Part of a small language model's weights: vocabulary 512, hashed n-gram embeddings.
Each number is 500 + 40 x the weight over the matrix's rms, rounded and kept within 0 to 999. Layers, rows and columns count from 0. Numbers have three digits each.

# up: layer 23 MLP up, 448x128, rms 0.187, rows 210-309, columns 0-63
# down: layer 23 MLP down (transposed), 448x128, rms 0.185, rows 210-309, columns 0-63
up210:556455420384499458494546410490487545506433567518450533461548473475454524496477539579674478526433434516470632474501447541438532536519573444492493468400396516498543542554641500494439497450464478
down210:480563491538559470569385585411416567416500505532558448548538506514481540519528414443545461412521578461494452424579591525563495439541558436494468572379484578478533575548440498420485540460567546
up211:529486543443478558510544521518474507546508508549510487493488489498486536517559468528524491428506495531488458520451528447468500527493553516447498556462468505538501499486533504510506462558526474
down211:509504498483535491498511495503499499526493492487500492535497513556512451507486475531464464560496500518566513494511458532528502484522485515474514515509520506519488535537445517531501516485434470
up212:458484480572509524489571472487507496450509481495456489489529478548502500515524507554557575519470499482552502458504495548456521473531486525609450476447531495485471445495505502521528501520445434
down212:487532437431487466472437563466488486432503443529465494511437553464538470483473526545479471508504522484482482498559506477497501560501529557439479505514479465456517486486487533491486487477525528
up213:465525514461475446519526521475451443505488489510518542523462495482499491545495547528465539505496493490518534508497533471475489527492532506474493511492500508501501512524466498474520494482485484
down213:475463489492522512507531523515501494513499484503495462470522470497470527505491458521486499495481509481533542514536499510491492478543490525546523475493523504490496499525500507492485487521515473
up214:460476533483428568518533470579561556509477608560550516403390546454502462452480510366482498399431443541445519505542522554479430437600469567500566503546544487422610497560547521580443479339632528
down214:436533531552577439402582576446558483541474344464468514445448509516566411421596421523490494483476514553501532427568490456466539543429497488565546465528468494527426421504573475580429510501454504
up215:542500534518472551471448513473468541526518520454536463490590588560516502464520390522539465478451482424525522488433537445454531391584613446561546490590526469561589469492487520442507404590506469
down215:460536481437461489494560554481437571432503463508460506514451520482553531509470500527560520508523462454590530485601438508410467455488506555476518425423468478548362486552442559555534534383485573
up216:421552503483469504538493502509459465543470515427460507538475477530485557571484526525519544504528450455451484485507534474552496498542469475583553475517531519556478550405457414515478549489441442
down216:543501536474525463458556485508478468461436481521529495501518601510430453481456557498443470491482448495429512550505473471492467554458552508443476496449419522584574501528525523548495511491508473
up217:517485474446474548498485506488492484500511558467491471517545496524468506453497503500547506487482486536487563518474458466494493528487508532525511451501467456496506531546583512517497494482474497
down217:471508503494457512508528518472524510498501521472453502466503490473511499517510469500497489525527491522522472523533473513478464481530540496508501480501504503500551507509436478442536529511511533
up218:543526461516501480509461485469530566553509452464539438421554453529496564442525486471502454539573516433483542487506557509524479384506477469513450510495437468519492511555507541498523446454562531
down218:499547488484497436442533503527486529435500485536525445503535497539532529492566491492426535461509515464538476540482430521511562502466511534537517484496510411471504507502510532539549432409474584
up219:434496534557449567491453476487406519506442589414447543441454500451551526591513418417552531562530671448488496499560523509445543530534497512495470480542396492508423508525620614534410568520562439
down219:485552494426542550538499450461409483524440643462531543418473413525493485558448435507502535572495601457457547493602560480494527466452513460478450514523497501476463503512454567536450602648445580
up220:436554531555487510510535501522557540479478529444476483501456530516516500562559486510517451573447519486487476477527479503454511511480596550558483502544473460471551475495470521557468514448494533
down220:549434507496628511497454523497465464553541470487535479528516489493486495418468549521577455501512529473510522509486505520441505493517530471535468506538483549397541518500523505516511488473524498
up221:471510421491537606493456496500523474511474498505522489582499476496447543396493540437536505478429404507538474561520527527539428451428535474432502526505464443483483570464482464468535583506478390
down221:437483508513640509510500532571446573545502539534486477622504437512522589522644446541506426463528525487606428554468607549572431551531411515464549476581532351623449527484451504523510510535457448
up222:473467420480435485514500576514519510470480510505487506484510518496512550525523487471559485485508487520497503490471512481568489457494559479456481480522472535559485475477475478456519467477522482
down222:574518518557499534524518483421485514494494482518513540508470483457470516522500544467555507510478510547519513452533498473493465464491471493550479550498483510438478551539485521410517491491554590
up223:521519472517511483489496467492518504493524496510496493550500491511524484536486512477486500524515529517487507485469506539503510461489476504504486533485496477508527478489517488481489493501481496
down223:517516446503506476522506519465482487499500516491496475466507485473483516514498505504487514472477520535532522495502462483505526497503526507527512464491477471520505505493522519483496472525485513
up224:423502512403409505458548484524507503509479529498452514474496540520413443531449456491520490516436439568462541486494557462532484493510452586465523511459493458399566517499561460547545510462584535
down224:458524458472575429495497534496447500505533537515496527459571435531464577496479459452512442503560461495507609437450501500483489488527576510509542509607496468498456470499424523481480484526508436
up225:486510551516470477444476526559479537531398549450503558430549586451510458535549562551481505432496460513534504486558535441516490565538520521546468458564480483472481528589482478522453503465448558
down225:541452500547489506524449515614512498486499499473499515507520498456501449493454479484560535474503571507493460476529473444534484488555521477498515518489448466472492525551454503484457547509521495
up226:442491467528464538467531421547528454495507475485447459407496518568531523563544459461484532545424398453441515511573545539478462464548510520450518520476454528484442578564517488533473559513510501
down226:557498471552521643562476467482517457497437582516562576548476449470457554502562480464466462495532506548454520511552465488444526485558505556524492491461546586500501448494503631456489432575441512
up227:503509520464505516520511493491493470484455622547522516518541495477402537532459504552512507493535528575485508506542498507526466499517551457513469455560512515521578500494461493487504472470522486
down227:531459523582473518512488466468519514484514473429499407473492474470468509546478498444435450539523507493473502524444461524536504496510484509558530484487476466541438522492503522542468503477485481
up228:498500501502500524507508490477511486495487511497473491516516519499492474501501518502496511493510489511508495505499501512488488464481500511470505495486486512510523494518514511480508484507489478
down228:514511504491530499490503494492494499488521505498513523499502507501509514507510495490479487507480501503501480510505519488507507520499516496498485500511513499483481481515485508503494511489475500
up229:514431508508479465443584446517497489476510421580511491445482507473490482508493585466536425497485416572520530488450570503508402449538457455591611454458515487531460500553531590548519502473533516
down229:394568572563419549428540527477418539457534582509453453487496490527497500449497464522513541531512493471530552478634492509537484501504544515384384475439459395507497434400554514501447501541467506
up230:490521532485473509489441513453532474456507434529520475553540512500401529526439502519525583528515543454471535415498487478454518485563526483460523476460461495487495508490437475461494458486493503
down230:482499512561474467463490519543560530483475492481424538512494500518493570478480440483507457493560425457562515454544486520511533543553501522535474537448469461557472515535441502510472494523478553
up231:458544316577492529507435545567565515404510562477503496493520469602418551499454529455498561396487546573491503482535467485504453554444569517510491504546438504538480499573550421575508495475472339
down231:428545494476511612475514511502587515511516532458567545534543469649528567429528524488549496457537481477420417494457492432539480513533423469533466496468441497592434518521507425528580570513565441
up232:457574467513540511528499447393482523545546454464478513442476489476508445498528499556484521451494510495557469504482459453487494504485462493533538537463447547434534521487547454435526503522561561
down232:468463513506489381534481417540476442534516506519478525551439479485501529530509546538517461497512484459484495435438480603470499517508557437519425572504501523489489533540549507489511490502411554
up233:479522449516490480480466503529514501489506484506483468508494482494499511490510492513511502497497476482476487492493521471509481509539490490501516523506502533534498499500487526497514518493502496
down233:508493508516508486498505460499495548479491496545490469482521493492499488518493482495496526502480507505503499527503495486483494530527505509503501498488508505494518497518530522506483504487510489
up234:532526549518532508506489475465597544539521490498467539495449471563418514514484502450538465537433530567451410497512463516513509426419518453481530495470475467539525615492513481492567430518462586
down234:442506462518614474460483525476548352479518513530430427532497534470525497545524468521557516583555538516507529478501497465498467581492536431519527512445554480495407398486475473584537522532485405
up235:388415512433462508440483467473504532580503494559500463502486530545413502527552452550539445446527470420447525519525389547486499534442425439460438504449562486491492475551493476520536520526587573
down235:429512493501530508528595466447516473446546434364517432533453461468472463453499496446459394510502534503496519546593442476463543468568506508420531476483508526489506519474508478581513487567456471
up236:521552488487540510452515512528460468488472482538466491465494460528482545424442513436487463480457519521500493471523522486383529437515491486474550446443500539484468467486514506517463497405486462
down236:478420502523509519490495610531494512469531500538507516520472488520451584567459478487507493510477548499540530512542472537501499542505476506478449471499443518415526547483453520491532443567464509
up237:434589472477532458443448510451452447480481409488485521495469468552423550412390424498505497473516552505541455524476503523546511506486519495564510489566482466486486555539573569539534514458488465
down237:475439504586570552452472540533461505544557540466541463480435514452542525482546464583497499518446512527481595450439562460523515466501516445532468477505507539449516594523473525458518509458523565
up238:486505506494498513487507505535497495510503498483479512507489485485502498481479519496492503503503484507484508514496499505506506505493526520499496493478505509510507501511491526490488514505479480
down238:500518513519508487501506498492499508491482492499500490488503495504502511487467497503483516496482484503493502517489521509478509510485507496481504502507485494488515512486490508492484489514491500
up239:466561541448406509435491489522476479510497556525543515484458536501412511492462522571540510518479528502509505539460554457424430507566503461520544453540500432532504518600567427479481523485498527
down239:521450497381475501527570468496490585473554489514582510475518471484512499462467537523522587453449526560498541551454457522567508538456458515564514467613461481514500559503434462436464512555559503
up240:462450550473403530492473509522525541470485574473542525528470482521491542557399448522619352380512515506477518469473505477426509573464501487566466524452420470490524461520448530513572507509428451
down240:460533554595485527422447464502529528569524515425575577575539454554487476609442518515484461549467556605531507452580406403498532609548561477579482495505473467486592469499558512541555500585520484
up241:503469444584462542516496456549520486513469553611485490536529501472464572512494529497485514415471528456539490455520479513457532518500495508526600489566487504425531456441466482458512486441512534
down241:436529505499560495478513530512460444470474495512547442494524498456478536489493457524545441489431440479511489462507483491482480560572458475452526565488512533471438427606441579535489496540480458
up242:448474437567519513467502438484448489540496499504456493626503493419517580448547471527512512558440405588517460539450485475500424457561484406471532613628513445455446552489554517470567567530503499
down242:366470405527521546459460424506551522506449434578473554464620501530505456429506473517559566600456570409546499520488482518483456591519557517522375495506500418608544536463449509579542495504517460
up243:497436493481494474445516442519578502559497509478523512552508508511396570398476520492455438502450535593557477501477507542417529576518511483530517480462411437606547466508439507489495514462474536
down243:476579506512472505399504513446484463479388423544476552452552442436489543520502451546460513548491475531448480449497492488517583505528569415473495558566510484519546500487497533481445453469496583
up244:502481460495458507509547529490506475542496522503489482499472470454502498507513518491542506487517517512491536521470467494462471517498496468530538493452483532526487485537520465500512546521508502
down244:520474513514488487496522477480488545471466506484515488489491471493500499499552479515480524483498526464471499503513510520489489496482519463505483532483476475474507476453521458472518494490487506
up245:452484487467531456489506497510491502517530505465525470491527525409495536538537465478522480545526499522515520539499492534429439464440556475503521506513479476484563570536490464470561504412499485
down245:540489468465559496498604486478495481425553525459495464453506487492483446518618496532563546498530476503493467488598421479474450580488547535465475568532470464407524553489491508485543531485476491
up246:515502513498505511511491470472492520477498496527489524473499500531490512514471510511505499511511523491508500474528501521494504513519512500514520509512483507485506487495487517472476516495494505
down246:525504499503509486482485520483510489468492499486498503505505500488499495485487476487493489496528490505518510506519490498497530527518518490517488486501505494510502478499507496470485516496478513
up247:488449517487496538472420460468481473546452509544562441449469555454469482548490463477457440476443572522502446495431454568506560522545520520525478456570481490446492527511542427557464531454459520
down247:480482501477603514475486474480499417555496442523460476543511484463462516517533537415541415508441532536514526510517478548439481516558521479441528503542467511564505524531499562483478490441503564
up248:457497454443500593505501452485548528456467506463582494504476471528462485509512483460568441476453460614524441516528560456434511407486508510483433450474419541481478412511519525474502517482436517
down248:555391532494554498466601472489448515549454462549549613536531603430514517522597425531575488515592432490483483541485521459578531480507451504496527534544568551492536395556393485518599570448503487
up249:485485555543513489563494439510467462500437547578519497463501448492478576556467532400506476504538562487440566532506550495453504406528430471597468550446436582524492502524496573453449586531474513
down249:467513501605370492450498457479480510497466516585603510551431555470490529472500520542440458435462470517477513570442448473460501418489435570494470505516511467511530458454545567544541535537536541
up250:463404411453513449525513473394506576533630525518577497488434522563475549442565483499436441544465524461550484452458487498520500480527532530478525396472374448536519466459515465486505589461520495
down250:538491582481497464454431516453505456475508553546468514547547579457406532476600440446489550505533475481512444563548469486459548509519501493461460446485521631462446527490502459518516458513580469
up251:557487486386534609491518414469457474478515538486503599597504487538458539460489435383579489525413541623493524479662475488448484523502605447464488631495546525567517445576403461548513523410496530
down251:602597509489403502444567338459474498621527541595621620440530544513421493553495624523627453541464495477593523472516474458539542545524523437590528447490464532450447486544485534485548518473558468
up252:564602502536450547498544471478497516595519523446485469469468515558469542448469408579483476459468487500429474493483589488545471480480450451443493549470440507508431465494563498477476482516479547
down252:497483488547419517482498459503514538540518500528528456519503512430370555462538559575488508512463474523512598603498443506562460535488482534440512482467512485554532463487523478552549551518494523
up253:517488503529498500477472487505490508491528517475486458480517527508557526453463521511465455483468477492508536448477505489526439470506486530501494512502494512483483462477534515515552486443546489
down253:538482507513485488478471493503500531487508507447477567544494491501519503585517459506570533570435502525494490509502506486527458523491534506509483515485468496471564519481482482517508484507506444
up254:572566473505487488456486547574487474594449533496458446544411595513459483471572547548556537541536508595485459513574574467412452460521508471434474507465583502391526488514530458501497423577470527
down254:544499500530477545495423398429527463503507494523543518462496529545543593527462542485540456550432505476536456479561525485560511493462470481462449451461516522555479426525397599440616486432474476
up255:499447493489520522483503487527479499509522498494496497491481521498503494516524524475509471496521506524524480509511488478500517517478502501512480527525501497493483519464504500484473505510469519
down255:519527519506503503502485508531505512515489514513510480506512534483461494550497482526522487512520516460501504502456490531513482516521496493458499486511509487491497500477504514512501513490490477
up256:447372466459514524483575458510473451390483532441452513486530514476405575470526435597543461386431515447492429530564535524486510452517536522456470559484556551429478487514472447495511409486530487
down256:508470477461507435514510555466584462482511528471487515503509539541460562604524491449501547510426539552439387452501417464376524561506496514532520474511585525418481484442503502475561468470466472
up257:562562519384402458479572291501471505544509546516481391581465510475514425490510455532534429472586565436442435479389605523477469537473517507513408495529431389557476477488485412484555559482542477
down257:474524428505623452426488568509568520479496491424445415516565425455528493448635652549486560516485513378462477446570524503341437518514396396555513488626509577535467425527474442450521513523466483
up258:467532522507448475441533430574489442576554504435489450460459465541436504498432461489470524515488473452475462498493503652437517480527590524543439463513504459546559447510466530531443569498535426
down258:616575535570542428510620535513488515448496472547484480506446433403468514550557492521471527503512528490437367495584529493489499513504505562503481477458452525435507473483548535522448535565510527
up259:519447448469506495525547424562523570472506538519520565465479522478441539458546499531502505530512492471438474590570510426530475570501518509551444524543488401572485454491514464425548447556513553
down259:463536545526623584428506452493486519507479446508478507550510410433538491486513470509525524463484518420484565453515528508488506433517418504506473486414493537468546568512572512524526500512525437
up260:474546472506421508612531465511447525494490509483484422434550429444435567504506441525518493485501525503537513506422458453518494491444541453461535508449535433429519410508582444495537529523497525
down260:473491514477576447531499447558511451490498478477487429472555456429516473494553465532551508496557468440540445510433472468482475524480513442439527407499558445457450509493560452474537507538434449
up261:509473500475469563549503448529508495489462479486531540501463510539448633451521403547482426485389430490438503511550527540509438582482531513500571522460458446476520495492614539544488558522496560
down261:487573565450590431574497507525453494499482512531461471489508480500503499501515515475526526551537539477482482579539488509487481433546501434479438464482452502443493497477473379506503495459547544
up262:517526509490483469567461493535617509515424569538487569502506508453484425504551429542580507526479506556546526474550475513470465535474527493450495454462478520476460523553549489494586495499502461
down262:477577466537473459481553494526517595476512514515481495534546553499468526538524529502528453477509470545513555490462485504499443439471498543516450449487494532506516518567499511535500434484461515
up263:421545487469483534464493528553500509465518532479376543564470566449485534503541574515531447443538488493436426535497551496468561449556640501568449462520471491546501520502551498497457370439496431
down263:446551518519523523545396602516443529567486459571481340631572567523491510461528543536472501440455481538573392584522604512506514437470543531363526478478460483452557525462472456471568543465515557
up264:509401510456496521486556527561437512468456547524472451516507524527431458397506488509514475523570428636502484533438486455488470547561559491506562437563542482549568493540537518538453508516470397
down264:541517550518530490540456516557491505531454473446500477463448429534437508506513500610485520524491518643488511486443525449446479542585576508508512482477446507439525574501497473514472529454509475
up265:516445522495527454515407408505522560493496464489436482485464508549535497426450514475496556445459430549514510479485472425460375472512546524468555486510538522497475469518462460515470464514528492
down265:508484477534545471516502458538472583524466499485479523440492472500472474417497525452442477575535403536540581482499546443456476482546510458466482518448494580545562582492511465522510502466557502
up266:483508515536533497512475472497525516527499522461509508477442500452519528461538521493462513506485527534503480534486515512562486461499524480450471548532544462521523531521522476473572491457472500
down266:484513511491559502487488466507520451497473524521447510497463508509487478514578477521494412507484530480526478534457517508549503498506487518504533506544516486460432527488460471527449489545494489
up267:480486573510453476563382502545463513504536611511490532514461526398470487585436508449576515569438402407427574513428556525506433579518467543479550550454399499536400617475484538538449482540647540
down267:574473423552549510462595505500568576470405541477444555523396533506558422502437531447360539564459520576440486442467511521502540408535528463545457468507499540491498536462558476523615510535565576
up268:464495474437471540429514510508483505521488446480491543523478530415464447477489465484531455509612489517467498425499525520494442493470513512493457605533519462578459459576470488573480449467564473
down268:450471564537437490396439531397454503497455463482456483547490497516533443477580480565492531459495538414580496481500510516453494511578473462478435510413423555491487467498480490532571535574554545
up269:435533557496460502491522572543525517540572526507458538597505480473458468521471474553518478498486498655586540427382442503503466512476600449478525526471558537497499418500493505483532520522582559
down269:497520444481510508504495420436499437540512494522467466428483522482526493544437491396465549541472477486402526462518479573534537545486486536443427433521495511513482531583425477428559532449451424
up270:482503431399435498447431419460543556500525496538511480505507549484572512444467509472471520552423598487512529453447511502460543504498460506482524594448464548407449427424581434614456519524507515
down270:485405497451496563492512511486524557430447530444526543496469582463465461468466544459425578391494505480544392587531462461439583503545520557586563522587582458474508554568534503546496451384503451
up271:500537597511531489459501475531501438469476576496501486499481529516491537465481468498443486517489451496447506513470499496509465500550525484512524521511511436501526535505490500505491560462461475
down271:497433463534491455490477453448514447519546499489517508518489477500463453555460445507480432501517516454457510476541478378497496486514550507527496454460491492534503458502480512544450528525518556
up272:503485402454498608596477551456538468485470543556517438473540506450461522426512533446503486455394493554546501453540522513550461513538464516391499484444502478516564464523555490595458510487483528
down272:520495491460507522475533528423529502460506448484431458582571529538529532490575496462539510485434551555471551545539565500552454480563588532484526433558471486492450473532526413490476512527475529
up273:509567515522508518538534498563547522504497591545505457464521478509407516541442491525470469371506477512477558421471493564486506473618482507493601449533496486499533480521484584547457543503492513
down273:538511448448523471467559500529518385481474494499401504609482374504475460489509528503507406504599493466488477455516504476475504465476515575466561492536500481448478510468445463565513484520599509
up274:554507545531507547490512480498508486516524476490455446501493493446494518507561528500476496490513499464494505522489520458497437517501492518592496549493527567563450512515503476466484498472497508
down274:512528473515503499474419542492480497527483530492504499518473503522504508484514477467481519507500507498508491496487514523547486483458541504466434473504478533504494490485493532439485515489484496
up275:492484468392413524469449551473442456468546448433481491513506580496347482471433585526504559485531504552515488428536551683543519482555534462468558534444497434583529488521457488532556468474530499
down275:477515526524481489482516437573464489596490502425512564498489499429479483562459483500505506449395521424464451449504575502441539634543520443534455427562459561424490515519519421476524497476549503
up276:579496506534558478508564432564507492461567528470487478497461467462440533490472530504500503464509402480519461474433454578539397458546583450517486526447453499502584457481520459554468471470551518
down276:531449474664604441549465436475505570474559467420483535460508510538496523518524517481551486487549490526531477466554476458505467468535493569482481540549449500512463471454426439455478476497459503
up277:425420533493452515572537455510479436560562577529423468463501544524554548551542519642512529526467564556474536482447491547550566542552563545618523509515537544479511397540542507510549434488442570
down277:485469544561633522540516477474487416491540574502540406570523455407518455556477464514579568488495516552472517485445514472500508498447468500469574516458408463380517429533497538433514487488543452
up278:566473405605502481486476468506585437534527471520430548452499464444440518596468496437420487450532529481459459537382523484541477540513478404493429443507524511438511550573442421554415511439549553
down278:595575518576541482495441529506499412447461449545469503508463491484517494558470501494532461519533530449617539558492510503499481570514531491575502462560565414504511515471407552515425565493450542
up279:519574564460486538471531487505495548552488480472518512501435538538535494478530433562597541516520435463511624538435504472512419513511542427486431443511408546561506486417445534485462473437541485
down279:510521479479453557506519427403502449552442536482496438463492505430527590541502483411486553537473549497474548549500490533415538494582431599521458487526479438472446517518510530503516543509597478
up280:518516500490511514503512474495481502499472485509502491509513545476494477508519517504504497484493498469510514477483516471474516515475471515491484485495506502505495482464495488513490501534495510
down280:516514522480511507471487500524495496486504515484498499510500501506507511505499488489504508496499499486480503504478496509493493473482509480523520501472503518513505509514525479503515495517498521
up281:501569515495442533519433529427526460458472606504594488494593470485430520487498507458506563482519531493439511582539477496488486500467498472495503451424469443536502480521548545509499510494473518
down281:456412425529469505492546555475512581464508547480476526516481464444489534509544457479532497425479526481556478512508443533501498469497568512486489502497534513435543453566510417513522516461505583
up282:506552474402478489443545516458455514552519524553435443406562525562481510521453523438524449525466524486485435478493498512546477433419574487561439552606452550502513507545499454509440468552400475
down282:408485487515402577493481599513569535565478492455490580566440524479516509480491501495543551582558604484497566509506524491511459484439500502511433476517512381485491445563557554472599538334543467
up283:472560446438499496525432436519503503541508468470505512465453476490504575500511498472505459489493420518450476478499570547468425449517489409514523535474487557480467476501433528501488475509422555
down283:482491520488506549495514453514577452514531535507592484523493504519467479526480508452508537486503487478507517563521537423526487483526554532501449495484482495481495528528538583451467471520557490
up284:470507525479512525476387511407424490489497427464517466477491471508543531488456555472571477500458474492509519470493516481396538522501523451531522513540466509484541521573480529506518520452486465
down284:457458499470509520484496509537516509489525515517469517528467490474478457464490498480491490478520515493599453498481503464532457500528491476523498519525538511496493410459557489451420490554497503
up285:423472507550499475447444470502527545563579473539448497536543587461470423453465476548467544465476477542413423464446565490465433522503502408512546527490463541505451503531509524531551539465456391
down285:437491556546581556516411466540519523500432513595562489468455511461482450455521512491439576522528465479489432470492520548530441489386494461439572527416467526476516477463527522485493533509495492
up286:453589495506479473537482450480470460478496489473597471464520575546464514517466492505494474486498503542507508538446535535446441387465498533453462507474444503460479525523507484452459472474511455
down286:530412425456468537534461468450558487488511502487565478477504546561440532528495485542544440457470533548462535540581533493494495478489477490536524443474529453462486500469601523530489565425447506
up287:514457493489450503508497496507491511462475500493507469508504511512505531515492510486491545522478490487492519529454537509501485495462464435467542535471500484497512529496500479513486529507492484
down287:488461535541528497514528513493519542508522487522474524538507479420513497477491502538475517504520513498512509533487515487506478477484501473553537519475515484487491537536479484486507497517486489
up288:495505516499524494506490493493506511509507490491503481502489510490500504497491525490502506511486509507511503512479506497507512489485505497495505517493515490510492505475497518506496493488504485
down288:506493474508508501489516500497500502493502502503482518467505486488509515495502502505504494492508495498499486502503496499524495498485507498505513485518522507496523504496507485487494484504501505
up289:488533494544450613493516554543468489517528456563486467627561481535442555537566553517584542401508549487490497401454510517572545529529575508470540461472486469453530518551475404527523450464521401
down289:499447467418540473524495525465486409556516538523434561557486519537539587484510446438438502518487545515564472524461629491483481466526455553457348463636478525508600544549543534529434500569479558
up290:411411469498478548497465502510563484472508517559518478503543508439397634488482478584394540480445488481459414489506499495510456488498574468443511451434464475526529483517471502477532440396554482
down290:471465464590538378469445565501464564491521471499451500471504517549460520518564466498453467501490548527544502517441455518504435463520531434636485551556436535526564505538491551385523545521466495
up291:514377489491526423473556473451510501519499563460468418516533603425436544495500509521508564439419546610478516468482552454520413499543531431535562547474503445501507642524559417447501537472503488
down291:352606455534593504520479526513513525558439462517485564413415531505440391464543538520531515607503487515536608582431515529392524515506437477497463433531492567522470403488472550552466455466534554
up292:433460487535390450522502461509437523516513476477424560465410630607424523410540518588613514530451461557361512462546505454555597482477468473511486516494538503577478500378447504437493565448549503
down292:623424521475465436475582530505567525578493421455476482446394523470435530473465533488637482502429470649464506543552534377492512393434444464484467490545524588583486494479537462404429538500466489
up293:492512512499503497506488497499482487515498488508500508504505506501495490508507503496498511490504493513502497514492502496490503500492500494468486506506507501499499498503494489507496508489495500
down293:500483497497501502502483502503511504503501505508507492490496492496500500500506496505505478502494512509496501513508510501512513505494493504502506489506502505490500502490512488505497498501508494
up294:566498486523516474484499499462503503499443490518504479486503494503466502517508519485485505474495505495502505548502563566489428514479510497496470535513490472507496488499537504476551504515513545
down294:533479517528551484493485505488508509520504519539527484529526516514552533497490457490467522495517481458489500490464504505475482510497475526521522515497468473499488533553502507501490508507498520
up295:498455542512493522533513425471518451488508535459542464494496515477541490459549510461486485408468478532479448529471516530508503495470559504494497502628497507518511450540559478465407522540484521
down295:511586562450481462684489524492470480530436501579501538553452486494517512455465511540464526491520478504506534553538474504428542467502566539532518502489438437502505429522472507463522463496483504
up296:490456421510509435465455518527572473487529555516481479518545528526482511513497504528495462434449501519490520519476494504525539507484569554545421549535518404529514482497488487540511495494477472
down296:506515518532505459497542456545422503477552524553471507476491474521518485499483531537516538508466481497466508423536464504554501432444485504553476558483445480494476476419481480477502435497475486
up297:460476509542463494528498527556499474499484491535475501459489529545493538518483470522517475491507470521495530486447484572532440471458550493496486481523467507477526498526535525537457462506508516
down297:519530542499497477515529417505499494527522511534547470497480509499544490530502508477502525493457507474485484454484496503507485502528464499447468527517511464462482490471505516548493458443523411
up298:487517491508501518532512492492521494510539482494510528503510477531473496484497498506487473511500497465464470468511535503465515450512518511499475502507477484487513492485506460492502471498502519
down298:506516484502483530498467478493476476480520511472511478484445490497520480513509496551511465455493495500534504501479484514506486527535537521488503512493510500485506523490506487495512477504506498
up299:564435449570442532458508499544453475509507546516424545508577524536459506445505430560480514560477546500501496433411394459480495598517455446495514558439495461517483479570478499582569515398480494
down299:421446550480498527530553641541504585568529466576410569529487455517539492429479570525553478561526557351433521524556597440535597424531502503536474537440524540466515575521520432471461538511508521
up300:557506524543545504498516507524456515538455490490497554487519593506425472471493476484486553495457572499523402476565425467557469448436551550502516525492560496498505506537496477493476516484477528
down300:484483459486505437485511541495392527452468519499454511514489457557473526480519534443516512515566501473413513495493600512491520435470555526555516499422477514519484524428487545503583447469504449
up301:558425454500461570509539543508626478562490495499494510499418549558379499516563508469579450558507446530604429555550457500518504453470535479515597459513522562576512490460460601506483455534488468
down301:458535621430515456479452448545491523390509444533478523516504497462497505509474510468469481588492544505479550447431461480473534434549489543546556497512515499503515533500518426509460617472495453
up302:438476569479507494495504503460524458534466471479481533473468544445540471396483454483504510485523515409502404486459435532525519473493526515548543533490522439547481501508544484469571483454511446
down302:511490504499383553563505442493546517434479527557519519485427521514490443482575521435504537475538502453515501415556493451487530514487542450479542514464488589459476502477452575464537468529483521
up303:579536590476398456543430412445562525470475498579407538538492514514453621494537526488538483438466395567431551536487481462498422496606496500527415512547444520484478555493486455538526513485551516
down303:488435426541573575383364537548488488550477555507453494498488462480371443407520475443555479460512561493579424570582527516479520462426611581505508491454613479489525411510606482417499550475450487
up304:477510508462491528536470525470476487523490495422488500484544480484514469523505528505510503497483504489484544512503474522482505472515498473468471527490455526487509512512517500494509493483487484
down304:515432555545503498521522513503503497503508493522484480478476511478485506493516475503467498505534493504522492516543453530528471532490496461464494515489496528474487472524513482502512482480503503
up305:523491503478521486490494498490503444534501492528507519486493492492480494499477491495522465486499502498471470517447510511477464491470533503513446542476500493505507488521505456504517466494507525
down305:511489459513552511501495488486504519542495507549486480517503546483492495481487512520512520500506510514530501497519492529505522505503513510499516506563493515507493525527483498504505523522496503
up306:511444506491384479543463455461564533540571439518503526529468507464516562482465474420525561573567532474519493477469487551442515443567486427622545450509534465471502528433575470459495476522543477
down306:547493479493460521581519443462522489527455426527485473551489518488596562552496484515473479534461553580476439529511550514522573453470528499490515480419577501502523470438480499445462434597593531
up307:531438588511523503476529446518484433487624518489430485529495493446428543407486498571508546524455477455426554493384448526459444455485578519436533503543471442543523578534492532437493507530558503
down307:501469429483440538513470554516591454487462461540486498435490514532459483512513514393493473476488491578508473536512534445506532479540514547506499435431517486476528466488482551546504482490426519
up308:435459571519488488465450512498569479484513521470505520423515494439490525508426436497578527544510467481530498482554467473486561409506492479546435534549477540522518565463479489515530539554479521
down308:525457543522482469463533484547477555513481549540515536518468488510514464431479512467446516446496510533478529485444460461483508429548527476528531557518509481489445478491541426555471497407620499
up309:483474544562482439450508507503429492522495490435518494524536502498439428406524479500407558526414516510522524537541497494440518512441520498550512572472446503593510512457550473536506465473507545
down309:557476465461536482506528519475478450462559547515475483534471489520504537590466528485558451556548470547492410480549486496514492505536503522526497487532549490522512506492469476495480468562495513